Part of a small language model's weights.
Architecture: normalized queries and keys, an embedding shortcut, skips across layers.
Training: a variant of Adam for these matrices, 128M tokens, 8221 steps.
Each number is 200 + 30 x the weight over the matrix's rms, rounded and kept within 0 to 999. Layers, rows and columns count from 0.

# layer 3 MLP down (transposed), 512x128, rms 0.186, rows 345-451, columns 64-95
176,210,187,207,194,179,181,233,223,175,232,198,189,181,223,207,145,182,177,196,220,229,170,178,178,198,198,182,259,195,218,168
199,192,179,182,212,180,194,155,211,143,181,205,218,219,201,189,230,189,233,233,200,186,224,194,174,215,173,235,236,191,235,250
178,209,225,222,191,231,179,213,175,264,159,219,167,223,168,222,205,227,157,222,273,194,242,219,210,180,224,226,162,192,237,210
152,188,186,199,159,194,207,223,194,204,170,190,194,225,191,184,154,224,185,206,193,193,198,224,171,237,210,222,234,210,226,180
195,196,241,223,174,198,167,201,181,208,251,209,184,173,224,179,210,220,172,221,217,199,249,197,218,244,189,169,187,215,170,202
190,223,240,213,214,211,152,195,163,186,195,215,188,200,188,180,223,188,204,186,196,193,183,153,216,229,236,166,220,204,169,229
193,215,187,190,156,146,142,203,161,278,240,190,162,170,174,186,185,197,189,169,176,201,287,213,221,143,167,138,235,149,193,204
211,209,180,182,218,192,152,225,164,195,237,192,147,164,186,175,216,166,188,231,238,178,255,170,250,198,172,240,201,217,148,215
159,229,174,248,252,173,133,178,222,165,225,232,226,188,190,181,206,204,190,235,210,250,250,210,242,264,179,198,191,210,145,210
243,203,215,162,182,189,209,156,189,130,238,214,211,208,218,159,199,169,252,244,142,194,185,203,193,207,173,231,232,186,206,164
198,145,164,213,194,243,185,211,156,201,199,193,215,220,208,169,173,200,171,217,189,187,141,174,208,187,163,223,215,210,239,226
224,193,215,192,194,212,188,218,229,232,171,219,180,233,191,177,181,178,210,211,262,228,210,183,157,251,259,254,227,183,252,250
196,139,199,223,219,230,188,233,154,164,156,215,214,234,116,161,148,191,223,220,239,210,86,168,137,133,170,164,212,192,177,112
276,229,230,178,180,197,223,152,193,212,208,182,196,233,215,182,224,218,174,214,233,157,185,181,252,243,200,183,190,210,218,197
198,217,180,171,188,193,121,238,199,201,192,165,186,222,125,212,171,215,169,219,185,242,213,181,202,215,117,177,164,232,254,261
196,220,191,147,212,168,145,165,186,184,253,182,183,187,213,226,203,217,192,218,163,197,197,197,224,217,226,199,211,167,200,204
214,154,165,172,161,214,194,232,225,191,170,163,192,178,163,183,192,220,210,208,196,200,220,148,166,182,202,195,189,190,225,219
149,228,249,234,205,219,183,213,161,151,243,205,172,193,176,169,215,198,204,244,243,166,208,205,218,160,200,223,250,203,190,217
144,188,206,262,192,182,223,226,213,205,177,189,163,184,213,162,208,126,226,225,260,166,196,230,252,227,197,226,204,207,179,218
246,203,236,128,194,171,228,198,158,195,243,198,179,173,241,219,219,129,145,193,187,202,205,187,215,192,199,196,236,287,246,193
185,190,191,205,158,130,216,194,213,243,180,192,202,153,186,197,186,191,192,234,205,182,178,188,232,149,226,208,257,187,214,222
228,264,281,244,211,253,220,205,188,166,249,175,191,231,132,176,279,170,169,231,162,165,240,160,172,184,211,161,250,232,253,146
232,178,226,222,177,253,216,130,203,184,167,262,198,146,212,169,192,210,226,184,155,164,216,182,233,222,249,242,271,178,161,158
221,210,178,210,208,148,101,193,181,202,213,124,224,228,260,224,190,173,173,222,164,189,158,206,244,158,233,204,152,207,216,157
194,191,230,160,253,122,227,167,172,166,166,181,144,262,193,161,236,232,248,182,198,255,146,146,214,185,230,188,140,183,256,149
195,245,183,251,217,212,162,193,214,195,224,204,168,160,213,227,199,236,187,163,213,193,171,214,215,174,228,211,212,167,232,176
198,180,210,228,172,247,136,179,180,173,264,217,175,94,192,183,214,201,180,146,185,248,142,208,242,171,209,173,212,228,192,180
183,227,237,206,206,186,279,207,201,230,186,198,209,199,212,128,229,202,217,147,200,224,167,172,154,196,245,191,263,235,164,141
187,220,215,172,211,189,195,213,186,266,233,180,149,201,153,239,184,214,202,217,228,212,222,209,165,191,220,227,236,154,224,210
190,213,196,177,173,193,237,198,185,195,249,154,174,180,187,140,223,200,164,138,232,196,178,223,200,180,180,229,201,176,240,257
220,200,181,224,159,208,191,231,167,155,202,194,175,234,233,215,172,227,213,235,205,197,238,153,181,203,202,167,211,183,195,196
191,151,223,180,160,223,270,233,204,231,190,162,254,206,191,171,193,175,143,187,178,159,190,220,194,210,221,216,207,163,214,181
219,207,183,125,187,237,260,145,187,186,219,192,213,181,219,213,226,199,251,172,181,205,184,174,140,173,222,254,238,178,202,176
184,141,268,177,211,216,173,146,220,199,200,211,217,196,211,248,218,201,168,199,198,205,248,204,180,214,204,187,175,197,178,166
232,226,181,180,178,223,220,272,212,223,214,196,213,217,208,204,204,179,160,159,185,170,179,206,211,210,165,193,262,186,192,213
233,187,250,190,156,174,155,215,222,200,219,163,186,229,142,174,218,167,169,183,206,218,227,218,223,222,192,248,166,119,202,229
239,190,199,170,169,177,242,184,192,178,198,180,218,152,146,209,180,210,154,223,165,165,213,207,170,170,205,218,236,204,214,214
211,198,194,183,199,164,185,220,177,206,217,174,243,197,214,184,191,197,233,164,183,230,209,155,194,171,199,196,215,200,160,224
214,201,225,172,196,187,211,176,170,165,213,181,220,212,211,207,250,174,196,252,224,178,186,203,203,183,162,225,243,223,181,226
173,156,235,189,196,248,256,168,220,167,227,202,163,188,173,192,217,195,136,181,184,189,224,94,229,156,236,176,186,158,179,176
214,203,212,196,160,170,237,218,208,233,164,253,202,169,221,190,244,186,169,183,147,191,209,212,205,167,175,189,217,187,199,208
214,186,219,172,167,219,210,213,191,142,218,185,229,178,190,238,181,186,208,243,202,202,193,146,218,210,163,244,261,224,172,301
202,188,221,172,256,196,214,203,220,240,188,230,192,217,208,231,220,177,175,249,173,220,246,210,235,193,226,194,194,183,152,248
207,154,167,145,218,204,179,135,130,187,261,247,166,223,182,197,259,163,160,200,169,233,198,219,204,200,186,209,197,182,232,203
213,188,248,198,151,181,241,143,172,173,193,195,157,182,187,203,120,178,196,216,178,192,176,161,184,138,180,194,181,180,250,278
185,137,160,200,192,163,153,249,216,195,200,208,162,161,166,189,199,271,188,226,223,202,210,220,169,183,217,198,176,229,208,222
211,208,214,196,177,239,180,191,186,207,187,231,176,229,209,251,219,171,161,171,220,197,211,220,239,153,248,191,214,188,207,200
198,154,182,246,225,221,117,177,167,177,204,204,187,199,207,178,206,162,219,140,199,174,195,165,195,200,220,189,178,188,199,203
208,236,167,210,215,220,138,228,242,215,200,140,169,203,177,213,168,156,212,252,180,208,204,185,181,168,225,168,242,173,205,195
181,186,208,222,175,188,172,220,205,236,213,232,193,227,176,222,217,201,210,179,208,188,191,189,192,198,236,173,176,217,206,223
282,111,187,242,281,174,151,213,260,169,165,201,200,243,208,214,257,136,229,162,254,220,179,193,219,203,224,252,212,204,152,182
184,224,193,223,236,211,185,185,225,221,160,222,156,198,195,216,244,153,226,201,206,195,168,173,210,198,188,191,171,218,185,206
155,218,215,177,196,182,210,181,176,247,186,146,247,177,204,230,208,174,215,188,186,188,191,229,239,190,179,195,220,210,213,179
166,200,225,265,262,173,198,234,191,254,196,162,225,199,201,186,124,218,170,167,176,163,206,252,184,206,187,207,193,211,169,207
185,202,157,208,218,211,240,224,216,161,158,262,238,190,168,178,209,178,207,115,203,130,206,195,188,201,195,211,191,185,188,219
160,170,173,287,179,168,214,185,204,190,216,206,162,179,266,163,191,196,193,182,206,242,177,178,165,203,243,196,256,180,202,224
162,217,235,236,227,244,239,237,179,125,135,219,199,206,277,187,181,214,178,199,209,196,265,166,217,272,207,143,176,153,199,190
211,206,222,238,254,202,265,155,175,165,186,209,144,199,183,195,222,180,156,187,219,222,216,180,172,222,199,225,222,153,200,193
224,189,162,215,189,212,174,245,192,198,159,171,185,216,274,188,159,203,255,220,214,174,250,239,185,187,218,154,186,175,200,210
208,224,181,177,184,248,190,208,253,244,170,161,179,208,213,182,243,201,146,139,197,184,199,178,209,194,241,260,136,169,229,178
227,220,193,191,188,185,226,205,203,210,204,214,241,179,176,224,190,202,204,205,188,145,188,215,233,176,136,187,216,155,171,252
153,178,242,169,218,197,197,185,210,174,192,176,221,203,238,222,229,225,216,233,262,170,174,242,193,223,214,218,167,144,200,217
226,229,243,293,208,240,139,255,237,215,188,205,253,196,240,263,181,211,191,192,204,241,190,228,164,249,199,234,163,190,177,216
200,228,194,195,189,205,180,165,203,156,201,221,221,207,238,214,181,160,173,212,180,207,231,175,189,182,230,190,175,183,153,222
229,212,182,143,254,214,164,183,160,218,191,205,186,198,174,187,200,204,158,221,204,182,214,187,266,206,174,247,183,194,171,177
197,193,155,231,176,221,161,177,227,211,181,184,212,210,198,219,229,179,221,188,225,189,210,164,207,246,214,183,190,232,209,173
191,195,188,212,245,214,172,186,175,236,197,227,189,173,212,220,227,194,205,217,218,200,235,198,218,232,217,191,183,151,209,180
224,220,191,237,160,174,215,243,235,209,196,181,229,239,218,224,218,183,224,236,190,218,174,193,186,185,211,237,247,175,270,195
181,175,240,248,221,221,224,210,183,190,137,185,182,190,236,243,201,225,234,189,223,204,193,228,214,175,179,158,208,142,225,186
202,138,196,207,202,173,158,233,203,213,212,256,190,248,221,206,181,207,225,182,199,248,182,174,197,191,183,250,190,188,180,242
255,134,184,237,198,139,224,237,272,199,184,172,225,165,216,198,234,256,228,191,198,228,205,135,226,203,239,222,231,198,237,190
240,207,251,149,219,221,215,201,234,204,244,172,182,178,200,214,241,171,171,155,203,215,200,173,193,210,213,218,182,188,184,176
201,169,216,159,191,227,176,191,192,198,193,217,173,218,250,221,221,226,175,195,168,145,214,217,220,249,246,202,231,198,183,185
224,153,180,253,196,216,180,192,190,159,219,255,199,197,250,162,185,208,194,121,171,163,237,137,213,216,245,184,201,178,279,168
163,182,198,240,179,252,165,195,199,186,192,180,229,203,153,202,180,210,188,224,203,197,181,180,178,150,253,210,238,216,218,236
230,202,162,206,214,219,222,232,219,208,174,205,210,156,228,233,263,266,171,244,224,222,237,245,212,231,197,191,215,183,154,183
192,180,238,250,235,209,157,189,171,187,267,186,165,173,212,187,184,192,192,171,227,167,227,177,226,218,201,199,193,211,219,179
180,215,190,198,189,208,239,239,191,159,219,194,216,266,167,194,220,169,194,169,213,253,251,166,156,209,225,172,179,232,229,165
224,184,189,177,209,188,236,159,190,178,144,246,177,248,179,205,194,181,222,199,183,235,215,176,118,202,171,240,199,193,197,244
189,215,155,225,224,197,161,206,273,209,172,144,191,196,198,191,211,202,202,141,299,204,219,199,209,193,221,192,230,209,136,191
226,219,231,238,196,168,191,190,228,214,201,262,248,207,194,218,240,189,214,190,205,147,210,156,218,213,205,257,226,190,167,209
276,206,144,276,247,289,162,274,268,286,178,204,247,193,183,225,237,147,246,194,233,236,128,180,167,241,242,200,221,225,214,208
165,215,192,189,143,214,273,223,191,171,204,168,178,223,215,243,196,238,158,248,155,189,192,152,199,157,177,199,233,203,161,242
173,196,237,219,235,193,217,220,225,160,202,165,244,193,205,201,185,244,171,224,254,167,210,242,203,240,156,212,212,220,215,167
144,186,234,222,207,186,173,178,236,195,183,194,251,204,215,181,201,180,206,182,219,200,193,199,228,193,225,222,279,218,186,192
139,200,210,180,231,233,182,238,179,205,160,237,248,204,172,194,181,224,225,207,229,238,162,253,187,153,184,191,221,145,256,164
210,150,234,253,179,181,174,246,252,197,255,152,234,251,288,246,202,202,193,155,235,209,156,243,176,221,188,178,155,168,201,178
245,186,198,192,190,157,150,231,181,208,217,177,205,255,137,225,184,198,184,162,200,195,181,202,131,168,208,205,203,198,236,200
189,186,191,207,208,220,212,193,294,177,223,247,210,241,157,200,218,241,185,195,197,231,158,218,226,167,254,198,212,201,238,190
168,189,210,184,222,198,229,240,231,209,194,216,232,200,271,177,202,168,211,205,194,202,204,189,210,219,253,255,195,223,261,235
212,223,196,224,198,206,186,172,213,162,264,210,217,173,204,222,244,232,179,236,206,203,162,175,228,170,158,229,267,223,208,207
219,180,232,141,168,175,132,217,177,250,225,178,186,165,193,209,219,190,174,207,202,213,196,189,203,171,189,191,172,204,212,190
220,218,197,203,157,242,220,194,254,209,157,213,186,210,212,208,211,268,142,191,250,200,231,189,196,205,218,221,221,255,226,201
173,163,231,197,196,186,219,180,206,215,174,183,152,195,258,149,237,184,213,205,218,208,228,208,224,197,235,220,186,267,205,174
211,172,258,114,174,254,201,244,193,216,194,204,219,220,229,207,199,195,176,175,153,184,171,206,250,196,228,171,236,162,190,264
141,217,212,233,210,226,124,205,218,252,232,248,188,189,180,184,212,208,191,199,211,244,206,221,219,238,232,193,187,175,175,180
143,236,205,202,269,98,178,172,166,189,205,216,185,245,186,209,187,217,213,222,245,266,224,174,236,224,246,197,188,215,100,267
207,234,169,223,193,246,142,208,217,202,198,205,217,198,180,231,156,214,198,196,187,243,159,180,155,180,214,222,186,212,194,234
179,203,239,215,216,232,188,189,120,206,145,211,153,170,217,212,197,222,195,198,271,207,201,206,187,175,257,238,220,108,252,149
199,214,180,167,184,215,181,197,217,176,263,207,171,181,241,214,193,221,147,181,174,206,315,210,237,216,162,192,181,189,187,138
140,188,197,195,185,270,221,219,202,253,206,183,230,155,171,207,209,198,176,175,231,195,191,170,197,155,205,200,183,237,224,181
183,216,169,251,259,230,199,169,229,217,181,216,220,171,173,230,188,230,202,217,214,174,162,237,197,227,196,210,208,262,174,201
204,164,213,194,278,213,242,228,146,180,192,230,178,196,206,197,234,174,198,161,135,215,242,230,201,214,132,154,203,238,202,177
184,187,245,216,172,193,145,217,199,227,179,224,240,226,151,221,162,228,190,180,186,232,153,209,166,232,242,182,161,196,218,175
269,214,226,217,187,160,177,272,181,202,246,171,212,173,196,214,169,207,280,175,157,213,176,203,236,144,166,172,268,151,177,199
203,218,175,219,216,248,263,270,228,218,170,220,257,180,203,208,241,200,196,182,283,202,231,238,189,153,243,158,199,225,229,121
254,174,237,171,268,212,224,175,226,220,171,172,204,173,229,221,241,158,252,145,200,177,201,177,130,245,223,204,241,136,221,210
# layer 3 MLP up, 512x128, rms 0.179, rows 346-452, columns 64-95
215,116,207,184,312,169,194,166,162,234,183,190,196,221,263,219,194,227,212,193,188,196,159,156,211,157,215,173,195,135,269,222
187,199,172,239,199,209,225,141,182,203,267,240,210,242,222,214,178,174,213,211,267,203,189,181,209,244,228,196,210,208,250,163
262,179,166,184,215,176,202,219,212,178,228,201,207,163,195,178,193,247,202,222,230,206,157,161,200,183,237,160,234,179,176,197
216,182,186,166,181,196,210,161,212,182,173,206,191,226,219,216,192,192,252,185,150,228,175,227,191,182,207,205,221,177,213,233
166,188,213,199,216,222,234,176,172,214,191,184,199,217,177,206,174,198,246,219,241,176,203,195,213,194,197,184,227,195,169,227
232,175,171,150,240,174,202,165,174,179,200,271,195,187,244,216,244,198,202,183,203,188,167,202,208,198,160,138,219,269,223,202
179,236,139,247,167,181,211,212,208,217,169,231,192,223,195,202,208,196,244,212,178,192,147,190,169,185,219,185,204,164,212,200
216,197,176,215,175,212,187,98,157,235,204,218,197,168,175,174,186,187,209,172,175,181,229,234,211,215,211,189,164,168,131,202
171,100,193,147,201,242,212,143,209,182,182,193,195,168,235,219,236,235,198,177,202,205,190,264,248,172,232,122,209,190,203,169
178,122,178,219,211,226,207,184,168,228,211,216,232,194,151,171,183,199,174,173,198,219,193,252,135,210,204,204,213,225,169,214
169,182,188,179,294,133,248,205,207,179,219,222,192,189,189,180,217,187,246,221,194,216,193,210,191,259,240,200,181,136,207,204
202,152,170,183,184,198,287,174,160,203,220,203,219,243,199,207,217,219,289,235,245,212,99,217,178,193,207,195,233,213,147,127
232,248,193,181,220,194,280,161,195,210,242,191,215,223,198,155,207,201,241,225,180,183,189,229,231,222,224,166,170,223,182,193
187,250,139,147,233,197,206,196,136,264,225,178,181,211,199,241,110,227,136,208,249,220,155,195,228,172,150,179,176,234,225,257
227,149,239,221,202,176,247,184,181,245,184,223,207,192,207,182,227,220,233,191,190,277,192,217,216,202,187,151,200,210,194,212
192,194,207,151,185,183,199,176,188,193,193,210,198,219,228,222,198,202,221,266,221,228,198,216,249,201,198,184,171,188,188,206
249,145,124,207,200,189,198,165,238,227,174,189,199,215,205,201,186,195,203,178,207,223,207,205,194,216,211,200,174,208,176,209
201,175,130,192,215,155,220,196,215,267,161,206,184,210,162,182,149,198,222,176,205,190,177,164,245,179,170,199,187,239,148,206
190,255,181,182,222,177,249,154,168,236,192,184,224,162,253,183,247,129,153,234,245,198,243,233,228,170,238,219,172,295,198,211
172,263,234,186,161,180,200,272,153,214,227,227,188,237,220,250,217,244,230,245,226,227,207,213,187,216,198,149,204,240,190,226
217,235,227,228,161,238,234,247,203,197,178,209,212,215,176,179,244,189,221,249,202,144,235,205,198,190,165,177,224,155,171,214
196,174,151,162,231,211,209,216,203,195,198,214,155,212,196,178,197,238,185,258,179,172,173,233,243,175,162,135,210,198,187,202
192,164,193,168,209,140,180,180,193,197,177,188,191,155,229,168,185,257,194,246,252,189,141,262,199,184,138,221,160,245,152,168
172,227,224,207,240,173,236,181,144,198,214,151,182,197,200,158,230,201,235,187,251,201,205,179,277,220,207,138,180,156,248,186
168,238,176,215,197,152,242,241,214,170,261,233,198,202,169,209,230,230,160,241,235,215,206,187,184,246,195,254,192,202,208,181
276,188,196,148,225,166,191,197,216,205,169,215,213,210,229,189,224,201,185,203,237,207,216,188,179,189,127,149,201,206,178,210
191,222,213,268,184,183,259,143,207,184,248,212,222,195,175,142,225,220,199,229,216,219,213,213,250,181,144,195,183,225,193,157
243,189,169,231,232,183,191,201,211,269,176,223,166,173,218,210,178,222,194,181,217,181,160,258,197,216,188,163,133,192,170,207
193,196,188,178,210,205,211,168,218,168,159,208,256,165,205,247,195,145,234,205,171,126,193,191,187,226,240,194,223,213,174,181
212,225,209,215,213,142,218,246,188,183,202,171,178,213,218,241,159,243,203,211,192,205,239,214,171,262,180,157,178,172,159,198
246,167,162,203,174,176,223,243,194,204,202,205,249,188,219,244,192,269,240,205,197,178,172,174,182,181,193,201,182,202,165,233
225,180,169,216,205,243,228,208,157,183,200,199,205,205,168,177,247,240,230,214,216,219,190,168,225,205,235,207,226,232,195,243
185,186,190,226,253,216,228,206,209,230,164,161,198,199,206,189,231,194,216,193,207,189,200,154,179,234,177,178,237,206,212,207
161,194,162,224,249,192,195,174,193,186,186,170,152,193,177,241,181,224,191,194,239,210,187,242,213,250,209,201,216,249,148,211
226,222,156,220,182,148,180,202,224,184,199,204,152,163,226,230,173,219,229,240,186,184,218,207,240,273,152,208,168,168,181,187
223,158,205,208,196,175,206,142,154,196,200,137,210,144,184,211,211,169,169,185,238,166,217,175,198,255,235,196,221,270,215,234
151,198,209,185,192,204,219,200,265,180,162,205,211,218,245,255,229,188,217,170,255,173,173,192,179,271,197,157,181,183,219,170
209,169,202,165,218,222,203,204,233,248,213,209,198,199,220,221,203,210,208,187,182,216,203,201,165,251,221,182,159,225,228,180
178,223,219,153,175,211,258,221,179,197,215,200,184,230,165,227,138,193,176,156,160,170,173,176,294,149,139,176,214,158,186,216
196,192,201,203,178,181,247,199,185,201,128,242,139,170,169,169,132,280,186,183,227,209,175,212,225,175,146,233,177,200,195,187
116,164,210,114,198,199,232,215,203,188,200,198,168,158,246,247,152,218,188,183,194,187,210,164,195,257,212,220,197,256,183,249
224,222,169,238,188,168,220,174,202,167,229,218,216,221,224,166,212,219,167,223,149,188,207,182,182,205,176,271,177,237,199,173
185,172,155,153,182,138,183,192,169,143,259,182,195,159,210,211,211,201,186,272,231,196,185,132,180,190,220,215,198,248,219,193
178,204,173,189,192,232,258,195,166,187,214,199,155,217,253,190,154,119,173,185,276,178,193,210,257,121,189,204,234,209,216,212
191,219,159,182,235,164,259,215,210,231,174,216,209,171,223,195,153,243,178,187,176,212,181,189,189,193,191,229,179,266,170,247
254,182,206,181,229,163,212,194,189,178,204,163,227,195,257,159,200,240,191,270,246,184,214,210,185,186,195,221,214,224,174,221
258,259,178,195,234,195,179,225,189,242,168,191,231,239,155,228,214,210,225,182,207,217,171,231,204,216,162,190,147,219,125,202
213,189,231,182,173,214,220,187,221,220,158,265,250,188,196,213,219,238,189,210,235,215,236,224,212,243,239,203,144,262,114,179
193,238,179,193,199,190,205,177,172,195,220,146,280,203,223,226,221,210,207,197,217,257,219,219,170,183,260,214,185,232,185,223
232,236,175,204,221,190,209,234,227,216,195,214,215,177,225,204,184,131,236,256,223,224,130,190,213,196,214,216,224,264,216,170
215,224,204,201,229,226,243,165,201,222,193,220,149,178,157,192,197,174,194,186,224,185,174,159,210,185,174,161,185,197,165,148
204,228,234,216,190,184,223,154,196,197,209,225,166,224,278,171,198,134,138,173,158,176,170,203,190,179,236,221,192,253,147,256
226,200,184,203,186,205,204,180,202,144,174,237,178,132,216,223,185,174,221,226,240,219,203,166,240,200,215,177,212,230,216,196
269,222,162,244,225,190,200,169,249,177,183,182,188,170,179,207,188,179,224,232,189,238,169,199,223,183,217,138,200,222,150,201
233,227,218,219,233,182,209,213,187,247,183,226,199,216,242,219,154,273,189,154,194,258,167,237,200,135,150,221,172,168,222,225
261,174,183,145,186,221,171,150,206,219,211,165,207,199,197,196,225,237,143,227,191,195,183,198,187,147,179,208,201,242,207,209
234,194,202,228,256,131,233,161,206,208,197,216,222,212,261,198,202,205,227,177,204,196,175,145,244,200,213,213,230,207,196,205
174,171,218,186,249,214,201,231,179,194,236,173,206,201,248,218,197,186,201,203,201,184,240,169,133,200,221,211,203,162,148,193
221,199,173,172,283,238,208,197,227,266,212,193,143,182,159,183,220,212,207,242,192,219,173,206,214,193,182,233,166,197,247,185
209,209,205,148,189,237,217,180,166,188,221,193,201,163,213,143,150,222,200,158,271,211,175,173,187,181,188,210,215,183,212,202
161,155,217,158,226,197,244,159,196,201,202,205,222,215,190,273,245,254,173,188,220,173,194,146,206,201,192,228,184,229,213,168
214,173,179,194,203,188,174,195,200,243,191,167,161,197,182,130,217,197,173,196,177,166,219,178,187,174,222,227,257,197,222,229
222,180,186,206,213,207,179,213,195,235,206,166,186,231,177,238,187,232,202,176,231,207,132,220,190,237,204,221,210,256,214,216
211,215,187,236,185,180,217,188,202,258,156,192,198,158,218,212,194,189,225,181,152,164,177,189,124,189,248,226,203,232,233,191
201,201,169,207,217,135,274,208,140,187,192,213,245,185,181,227,197,212,211,211,189,170,163,184,215,196,212,145,166,216,170,184
222,225,232,196,190,166,207,178,212,207,207,169,232,236,185,213,203,251,179,155,195,205,154,216,207,171,174,183,196,190,176,200
177,164,201,135,271,212,200,134,207,203,220,196,224,214,189,144,223,194,175,191,207,233,211,223,167,245,159,194,198,186,194,201
180,202,202,209,205,178,246,188,160,191,194,200,194,222,188,216,202,210,233,172,199,218,216,246,191,165,208,173,178,188,219,201
238,205,196,199,212,195,224,225,218,205,208,163,226,190,186,174,186,188,205,243,178,164,230,231,217,124,175,145,194,201,228,157
222,206,194,160,202,153,252,209,188,207,184,160,226,172,244,188,258,297,188,206,186,200,210,199,256,212,144,156,215,237,225,186
238,150,237,115,234,189,268,133,211,196,197,196,191,214,213,183,213,204,188,168,209,146,162,187,248,272,185,202,159,196,239,192
192,163,185,200,220,154,201,203,183,284,198,210,176,204,227,209,158,228,194,238,207,153,156,236,200,158,236,176,210,184,190,170
226,203,173,205,233,165,218,176,155,198,249,212,225,170,269,210,149,180,220,138,186,137,205,214,239,166,215,141,198,173,216,154
194,181,177,166,211,162,206,185,214,273,223,169,191,235,217,163,217,219,169,187,214,224,199,232,186,247,156,195,207,176,194,232
234,243,189,192,219,193,222,168,187,239,194,191,197,182,251,197,208,223,172,174,233,265,200,201,176,258,198,173,210,181,212,138
209,133,173,200,217,159,218,180,181,185,219,221,162,185,230,223,230,153,225,236,152,215,210,180,216,218,220,179,223,227,219,135
134,214,184,164,173,143,198,201,180,158,214,222,202,218,229,219,184,171,206,227,249,198,185,253,209,233,213,172,181,197,194,200
198,229,173,190,237,184,218,168,176,182,229,224,192,191,182,222,217,213,196,220,178,182,207,193,160,241,174,167,172,238,215,215
208,144,169,169,186,211,251,197,89,175,180,168,139,177,202,197,194,262,178,196,217,185,191,234,219,228,183,226,229,205,196,220
226,195,207,196,167,126,231,194,194,229,195,225,231,191,220,202,214,242,229,195,205,175,103,150,202,212,197,209,191,237,158,246
241,149,175,193,221,249,233,145,212,204,227,193,146,119,172,151,229,259,225,273,217,242,195,258,185,261,206,141,161,165,190,206
205,247,188,238,198,200,239,161,155,232,184,223,182,204,205,283,230,241,216,195,185,199,131,177,182,200,164,213,172,176,119,228
212,228,190,214,241,210,238,180,184,230,172,258,216,181,166,165,220,141,188,205,222,219,198,215,207,279,191,169,171,190,215,187
220,204,197,143,237,139,235,161,201,190,222,223,180,152,182,214,180,176,186,251,181,186,179,240,209,219,175,187,214,171,218,168
178,180,159,233,208,157,189,195,189,183,202,231,221,182,205,197,157,255,267,197,234,236,195,272,206,221,204,179,247,214,250,169
223,142,212,205,244,168,189,244,247,200,197,216,192,214,237,148,213,235,225,200,221,208,186,182,178,253,186,185,143,190,221,180
186,141,212,184,184,199,221,236,180,205,178,216,175,159,221,172,202,218,203,237,175,206,184,234,238,236,234,231,159,189,212,138
196,249,153,161,207,197,259,172,221,177,171,193,213,133,173,177,135,179,243,178,209,198,202,203,184,174,164,185,204,228,178,159
160,168,132,140,237,197,264,176,188,175,192,178,189,207,157,183,204,174,184,222,220,204,228,212,187,205,151,162,231,239,172,164
208,207,221,167,208,221,213,239,189,212,216,228,215,206,193,169,177,169,206,217,184,226,171,181,199,229,174,169,209,197,176,208
172,216,159,207,238,212,204,185,239,132,170,191,206,201,224,196,181,266,224,199,235,175,182,184,177,259,208,197,220,225,206,179
231,170,205,200,224,176,229,156,191,241,213,183,149,231,274,201,222,194,187,243,194,178,190,183,245,210,187,138,198,185,222,150
205,164,177,197,158,161,228,231,157,178,205,205,200,205,250,199,251,200,191,192,240,207,257,188,244,212,147,228,160,258,170,178
259,203,209,218,185,263,285,262,188,235,199,233,192,205,224,227,236,204,233,206,191,217,208,210,182,201,219,185,199,215,192,219
207,175,179,194,226,132,295,211,213,243,162,215,165,189,219,197,185,221,181,168,151,190,207,184,253,175,163,240,219,252,175,220
196,153,230,217,227,118,177,194,161,236,167,202,207,215,240,256,189,246,238,246,228,193,204,242,193,226,208,221,208,242,214,260
204,171,200,219,191,169,210,201,231,238,189,245,183,204,208,209,239,188,212,188,207,199,222,233,197,253,223,185,165,148,163,159
233,167,164,146,223,165,200,197,182,172,260,182,177,161,246,242,200,231,215,165,124,141,202,190,185,174,183,161,201,261,178,201
208,229,176,210,217,238,253,184,221,182,211,279,206,155,187,189,187,206,267,149,187,220,209,239,166,179,267,160,207,228,171,157
195,191,224,184,253,139,183,176,188,217,221,156,208,199,220,174,232,200,221,224,195,190,169,239,224,199,194,216,227,197,184,196
202,236,137,206,215,186,217,211,215,244,214,219,202,185,183,159,207,231,221,253,231,202,177,203,186,187,133,208,194,188,145,170
205,213,224,232,197,177,232,218,160,195,145,249,153,234,245,228,203,200,226,190,165,184,172,200,212,168,136,181,220,188,209,170
205,208,170,179,194,175,200,176,142,232,201,196,212,185,232,173,184,207,152,216,218,244,183,203,215,177,130,195,181,157,213,244
216,236,183,209,164,236,256,136,217,186,153,220,208,212,199,145,202,225,197,257,304,189,199,227,208,160,234,198,215,235,155,246
185,203,198,197,216,213,236,191,229,188,210,260,217,222,206,156,200,202,195,238,259,210,241,190,173,206,146,179,139,178,183,157
194,204,209,199,223,234,218,196,163,208,233,221,185,186,242,192,177,226,205,228,220,198,142,242,239,200,193,205,182,195,197,216
163,212,219,214,170,193,210,190,216,192,253,164,203,204,185,196,224,220,161,232,160,205,208,170,217,191,208,200,131,201,229,214